From a checkpoint of a small transformer trained on Wikipedia.
Size: 23 layers, width 192, MLP 512 SwiGLU, vocabulary 4770.
Each number is 128 + 32 x the weight over its row's rms, rounded and kept within 0 to 255. Layers, rows and columns count from 0. Numbers have three digits each. The size before them is the row's rms in percent of the matrix's.

# layer 11 attention query, 192x192, rms 0.163, rows 0-16, columns 0-191
111:179180112127115126163093123103126079124138146125200102148127174096121145151170095113113135137108166092153130091182167140131186151147183083123083080133079158070084198114145127148115112124166139106127117171118164140217103143119117123123139097143135148087097145100105090140154110105092146040143151193108182090138194126102131065175098137193062176126158077084106151144105101100100142117073114150130134136139187137122102117148092083186109142148149133138121092114101123105170120143183137145067126109108084165158142139128144160098121174139136133074120145134126217112098144171098130184
108:157106142076178093130065144082145170146122130154072129104184116101108153159169142115153041095104134113130183162159124111127162121112127141144136103087099104151077091113158126096099097154120087157137146165135137063111128149187157117143105095144147161115126148161090094087188160109194184102146154196116064127098194117133101179156104093126147134103166115153092153156161148179155144114148148093161145153059119163099121146132154095141128125170081099145141152145073133134158155062150149141098151115177130114145155070067081181093151085116207145123111134157084079151143163136105180117
097:082110148133154087123144139153138138132148159161089122137120139158171134121138085090135150069134106104057040165148135180129149090139125100142140117162108176113147180138155118184155088170141102099132153102172127141102064103110093104097184143100117140121196125125100192108085091165105061120118148093107167127191104077113170120087165150139154152133112125096166125109121111071077077124149161129163127159191140050086126113090126194129128086183174084093114123111152145177124065177067145173081116105124097113156064132124136151160114101124139058167128105156116151121140122129137111077
098:114082116143130136126114136178166173122150160139162143117078186112101155137171060108132109080079121144178117118089091125129061087135152169187170157139087060151130167130164122109150116122141143151224133110125090129085131125111118056145188124160146129085092190131179111152145087157130103169171173133141091126077129156159146141140132107102127091190083086143126159117152125159104147149150121088130137068124115117175109118112094138109151167163092122078228169152104050107126101133159134152127175135132113100175155142161107078156140093136127115092071128081174084147150170082127151101
088:102142087140169165157085123108089115083093156189133109116090110109126092139138058160129134113178178140154085077137176197119114153139122144152124106171149140090086117128126168101104091160196152105123114097161161191106102134083160120068167146112099117182137118158112167160133142170077142177185139179083193134153088113105188082185134184168086142099079100132173087129115133109161097136106164145094137104154153161170128138149115167090136127116111089153042142095158089127129079110122163137139135161086133128094093113162115132186120096132129086157153170172104215135132153126160122128
114:163107107090110077188169089135121115130126162174121143101156116103106163117100099139140110122100138081096125100087075153138086089169156108077148155166159148095148097175147143067072145117123121097152161086148133144107097106068199136126131135082155075139145145159187153123066132222128173138142180087084214159157092142138148108117089138138152108139101086133199146158119113123084144159118109148165164093189153138144161073134122178112162108132117135098164134083186116100144108132124127129116115123127111151098091162134158135131144141173126013182080063130131150128095109143125174132
103:086176109029170151135180126143142133104145099116203060143136160138139196128154168135132119097123137155122097142142153156134169122116123065136100040160176128106121126113108064150129173077145127133163159149108146129157129092128126127095102158081110150151153128155143130128182141036053111164092153126114091102106151130147117141139126138111141150102158101066052185103115110150158138074131104102096151132092151117076141106152113148159090159100133151152089127146024167146140158164149131172136117163083107154178139182121130140136051108118130115108064172092159110116128158128142084114
096:136127148140167090091169170126116173155152110127120119116128113111164126177149114132165146174115176121142121140161105095094127115122141157156124132166166104166161161111154113170105074121152130129101038173155108079181159194068129173132104120076112083172184139112191155149132162163105125144121163155184101110177132128128151150154190139125099129147172129058143163093172141146103188159151159094123154131153099112140115096146103157104217118154148126148117101106062151095116098108078131107133097096125107179159181119136141176084093089177172154112135138113016165068121127107110130173
102:114104113140106091138171102143174112157096098115140018109163113163117103111106116105095126149147181135097167109063125178139074147174106122127173115095092092108116116111139081133094144200158085111087130142159087137158111176189154109118058091131113129102214166126089124133123078112173088098108112116155125143113128123077147158109157168095118159069117109119120170144121129122114084130151116145093123135093083131066162139083141218078139176080096129140029097133157054097147133102116165102166118161173116147141086144143115082150129111084145100124129148092155165125121121087127170128
086:159132118124109167062085131148086132105207103147180107137164100139173110113105107117083142084141111130103137153120127124094169080159163107107110149125133081124118115107126116103114159114123127102191143149139116073085123120140119105109155074153138139110103219129092158175150155102071100134114159118150114119113156158120126163125136091095170204099153089116155155177154115075132128204141123161153080160065116069134138189147057194101176127162154114125132135130150133128153110117104129056097069162134114120150153152065100065126117125172161114077197130145202131095142186077091136140
098:141122176158126157164119189157078141149133063094109171164141048096141194123102158086146112130086157161140118097121108111151099095128043126143166101094081161153124127177133147172100133136177076118135123098080150126125163107129110169150080102135122146092157098111067092153127086192181165107079129139159155147142154107157099136140158103136145105135063120117097090146179127101113062122065116135105155146153123070118147165174204128131132185149031103134141162126095129102109097173129177142157135126115117165144122083074065122153179156106148137156077117129109122157158127144174110164
104:157176162151125176141080132112149095117136134177089162169170102121148166105139075122069189127123148105141148085117155102127090088108149115098115184116115122112106124130184105084113120125132139132171164097166189138072105159106160123115133169155122121080070162123155123157103181172122032136162089177140159105167136105070091077088081123126092095132166123122141091109065119099139113107115171127091095168123124117114050196093052108123122139118149119126163111088105099141155153142102133103138137096136112136156163212151170143133142164086115156145101046134152183118081113113066147168
097:086086116172124155090144138080172128141139088107092088144093127159103138122138175160184136118120105178187120080117152105133074092069135138125138153133086119148126097142142144140087144121070168092191064108121161145157098160131155143098091088132138106161158122104137105163180148146092144124115145189144121138151137144163118062093115153127237094103121100144216124149087134164187155114144090093127096155183066149129061084092177121129078116164153108159167111081177138156117134090077147117099120134153121110152086112108171115147126168137103112116216153116138142199146118088149105148
098:181107115157093120152181109099130087127135102130129131101097111122137047106159155116150145077083128125119072116134156117184163128125167111128129139124127134134142128128085116120109161114102104085060123143140118099129165127139103079097115112079126141126155138122170113148177092114127157155194162047205149135051138120156094115137146158145110112105099059099117092160120153122096089076168187164123203077138107075108125173084160188128130125141158181112120161154156117188156125069139098157124133135173108106112206166150122080119074055176150131076112190106143128140117073131141070129
103:152118128151091191146093093146098175082102162137156125094032096164147168114144089125170163133093154124183146190092077116103129128110102099122206101070056144089155110097121103145161096126169117143115133170066093148168150132119104157127162139131152096110164107116158150108123189133127167138092137230139159142119204173078104151194152142142142170170115172126144155086134073144075141169086162143135157123131109131158117080128098113100140127123151156152190145110134116147099095088143137122150168096157166094160153132121107190095144164145120110114108126118109082108102133177108206125
105:111121152173160085159110166066172166140083118122081138144149127158096115159100089074104108116149138183162130149108118157150134129147157142123120120105149112120110102072125128114136135183140172159132142117179081103136161117142112098133152109138133156163175211097067175077135102132182102160142137034126103152153176138132162090061152147129109077066125131091097156134188146080120166172104112095127079100169139129121144102155155110117168094093108056148149127138160139154144102076095161168158192143087154125171102081165151154110100133149171078201151116103047100101166157159130148105
098:122122185161133128168082131137111099114125180174116101152061091106106123074103100082095128117165119150140148071066085149052148159102141113121144160159130138077107162067163104123134136123111073109173091128147140175156108127115171103160142134156086110078154167095102143145136146086147166116148107122167133113148106169118066125108095158157123109120128118166124178156154153098161107086142088094114182106137070132073225064170129134132149135116125161115099109095121104088112128154164116074130107117103136174172135200099158133050166109123115066152111131050196126131165145070099131120
# layer 11 attention key, 192x192, rms 0.158, rows 0-16, columns 0-191
100:123076142142152108126175150201127103111177155124160120099180191141139201085130128104079097133173182155112127164085114183111129132112094149178130139152091126108152135127108075135171086092170145117096170100139160144125109114121129181129065163113144125143155128131121169098104117117161128128099179148100139132124154159175090150120119103126063127179204135195142149095102118151120179160125095150148119103126086147128088075167092188134119140096068076242125182148183131155167144169096127196075145132094149126156147103120129104134078079152109126142081084165122143104142153126130183139
100:134086141184149144116082148180040169123110161146142103148156107150095112104141139152161115147096118146130112178170162170111079118089116140127132161131063110116118070100108141132117132155116209071124114084099016129182190128074114129133093126165116145166110133148126100143068132127087103161153095097107100175156054178158098081117091140105133172138100095114177082115096092140165172108129077099160139139100130126089087160111118094113141119103132138120103156147157077090106076127108177129077123182093136152158143195119098108080127118165121112104096105187171108156118131151152108184
110:134131162124096114134147127116197118127134137117136151194100162119121128096100110142125139118106170125162122156138177127108160112152137101062196126117150084154107120119097164036172137093082146126160142188100105109142187161199147133151130153129195091100109143161112161128150088100127101064144131154141133185134110126089128157174089109127183157138122154100136153188214161086178142143126127138086124116055121115132112108146145078178131143156080054127112181154113124113114047116205129161096141180120171097092150092139122100100116127129177118108121075122153119145199138064159161136
108:123125148114090186120099181132065179126099095094105131113099079102127139135150151141177184112145154122130114144118091101165107150105138144172164155095130099163159146045120188142087103130140163160117067133096102152093133118118091082086146129122091081145118108175104109187122148114098096180075126117064146148107178072118086106045180158140138146135115119152142137125120144110138115085141137111155172170132144101162164097156155148069186088160171174101148132140109144106133206162084146122132141107110104161075145090100118183086093126210101121135091193135151084092094111131103058154
105:060151150115080185153162039099117132186135106107112085146103123097091085142190110141107134151131078131075138067076154171164172156179141135159134135117140161108099180172082164169123094095065125200137152182090164086136173098154138109131101160091160095149120131152092209097131062106127136113143186153112108139168124186124153113211119115126120168133172098127078127125162122147100139132154167072139160140141125087111131143141148057170106127137125110156104132125140155148140112101164157147162156138053091090149094086119130151081098116103133148078109086135113143155117123112176123105
117:162163101132091110100129188107130121103128082089103135112171079138088104152103110157112127116087109098093161162166139152075104111146103166105107028141142155126065133136106171067161169000173161158151115145122166121131098121122168131124118100106146139088085115114125189100113112180151141104112128135117128167133097136118155087156054147169130153091166170133061150163142138106128161088126088136117124110128204095146142158148088140149111176159137127160105095115152147126122135125097134115092171171118137154077124120145139188077104124029083105147114084115062088130120170108084135144
106:106095117140098127128112114165064135166128137134131111190130141151130131120128118151109166143110164150114089123207103176073084155134122120105221164138125171106115143065089165213147151139171123127120140121177055150184110151045134122131122132111125094131117063164104086187099124136116121092164140133115135150111109171081102070153122114159112084094097145148153133158142064172081075143109126171155099094134136110132121189162090212070140168105143090116130111135159121209148098153097096184180162154115159128106158134154149077149084122124114138125175143161162120113104114175153121159
104:131132101130127105117082130130149142128117120168132081145160084104122155133081159137109114119174155129134090171137102102002054144072117216104174156160103114135158090087148129143132121130187134132138122177140146063092160115138131134122108144109125145092152101196151077114113131164133122121172103185091116080109151157084148134145121113124104133140146156092121095146101119142146118099160129123206165153100141182165174131105099064120167060130089084116193170093099153170179096128110102111125131151122091102125101079056065125068158156155120148172162179144163133095148172097098103132
100:127112142159171117149138147119045137168153173130102169123099114155120115170104156145177126120170112058078154151128136117187104130134108140139086073124121124094160086090166093110115109134085123072110101133120148158147173116188173130098149122072110102087185144152094091114115128116125117125090116152136138146187121144144103110155140204109146104130091107125135084140188067208110091130144107128153130167081157124183109067123150183114142136111067112112032088110088135151137169090136067159119119142109151088130063194112087127094099082104115079108159160113057141163118086118117161152
098:163145097123129095149089171172043127080110124099125188094072111105198113114158139154089178145126137115121114093165079102133115117091072144156157142149139136119182076140175142074125119135137159101182110161185100149082147163139098122089096095098080124085133148179095071132143155159131136121145101115063084139164098092109185149122089164082119131121142142085150117107096150105184056077135117123102069080104120120144197093094160128061170114118087138137091186100143110157086151161133167107117132154160192114106152154111122119154099109096192111168153142114177153158103122136152140167
103:136130125087184100121145139140102129181101119068126136116145139115088144137100157096167149056145059162106145136139111172156097160079098132169116129120176111121138101150098136079126136104124193121092164125063135097112190071147107112126133138113069143113129106089120133168046127122139146122182131109192102152168148106132109155167108124092154130129177166087081124107141176105200137111146086155159133146085040075093114179140092113160153139083111152152109090153167073156134139070077140083140111131064170095110153171124082113134162204124138170096108115106140112171186132109082145157
103:167138045143087186201124146133104133117171122122090145141144066125168159109131107141104118091095132101055113114110134137130117134144111098155046074045172140164137158138165177153163150084071084090128104133137120155136152175107140204162130089119161134084099083116115093085057124145152081178181117115085159148137121139043133120112117149121100106139066138154123089114129108102164137128094162132109137181143127113118112139147118122160177177108153146168119124166125099116118111086144163159103123129126138157103075103134131141101126163131116096168134098148140157158154072018068145174
096:086135144168155110117183149139087208177147136121113119152101075071167106156102106174141144143095125090157100080084112098200144106117123166058105092141089158127131092128174156160097107174054139113090071185127122108114117099128127194130166083162074125109137093128159075120118148150070196086130111091143100076127111131094118114112082190121105120107100142151093127147133149093136094154134085107111178162120121104108135133129168096105130064128119122146181159118075132118148104180143166180108135104132101135171096085051134129146154148194078129182143139069138119114100147104091169123
099:106126157124094125098104132137156139090168112150104103120164162192145132087184169121141180105083116144118132169085069130100114142120125145115184121114122210159122088121167107112130099115136056108156119144131138138149114124139151067147178124076100127197185156156155109124197117125093131078146068142126082139159092155121107141119145126107150109104125112093134126149105101135118069135139113101080157114156072153124144145170079129135092125097086096202163135147143113147160098128103143106133101147194068115134116058100181134222140147084137130120074172094138077103093051191084092082
104:120129133076093181070064148068141161142124173134137146142140140074100166132103162146091126115134109066149067134166138082159085108162150144106084125112110129094103086111128140133142079169087144124106176127179157112184086152108082153134129124134123140215142115159099163103047180148133142152118123166122089166139119113125148167161138091116122115116072142125130112122131116154173113097132115162144126162068139059167144067131124016112121119066095153066161177067137103090134142143106079119157155148149095190175142148104105173123158170151144160139141173167142117124128151138187146170
100:094143166175141119159122113125125131140116152111154109145157109102168126096116105139097066140118148128097146133203105102098076163163094137178142139069148111101126082162079173188142146197122184117132116138157102115123130170110159064190155124123165166103106068106122120127081135100133107183113134095159125106156135180166150110129166091074087141105208170138157140140178108168131144186104082128148138147071151130190130178105158171150145224150110177128162111096152129114136108148155152109129142127134147150130118091110096120133143052158165147154147030170077108118108175087117134182
119:140117143162113086156096140117121136131121118121070169110093113105173098101149139157118146159110091142173092162136043085165068107093149137139116136110155174094100098064175189146177132132099130115137076171104139115114142118152147077123211124096101095169126138127213094080106145109123115141037085086186120167097104108131093119087154130159147150174130116088136158086139185103180141121155132150153158088142109169078197112108161184148136061121167112113084135131091065089117145128087085096144114150124158096165099104123180123097157169168098125098177148121138134146156076118165117121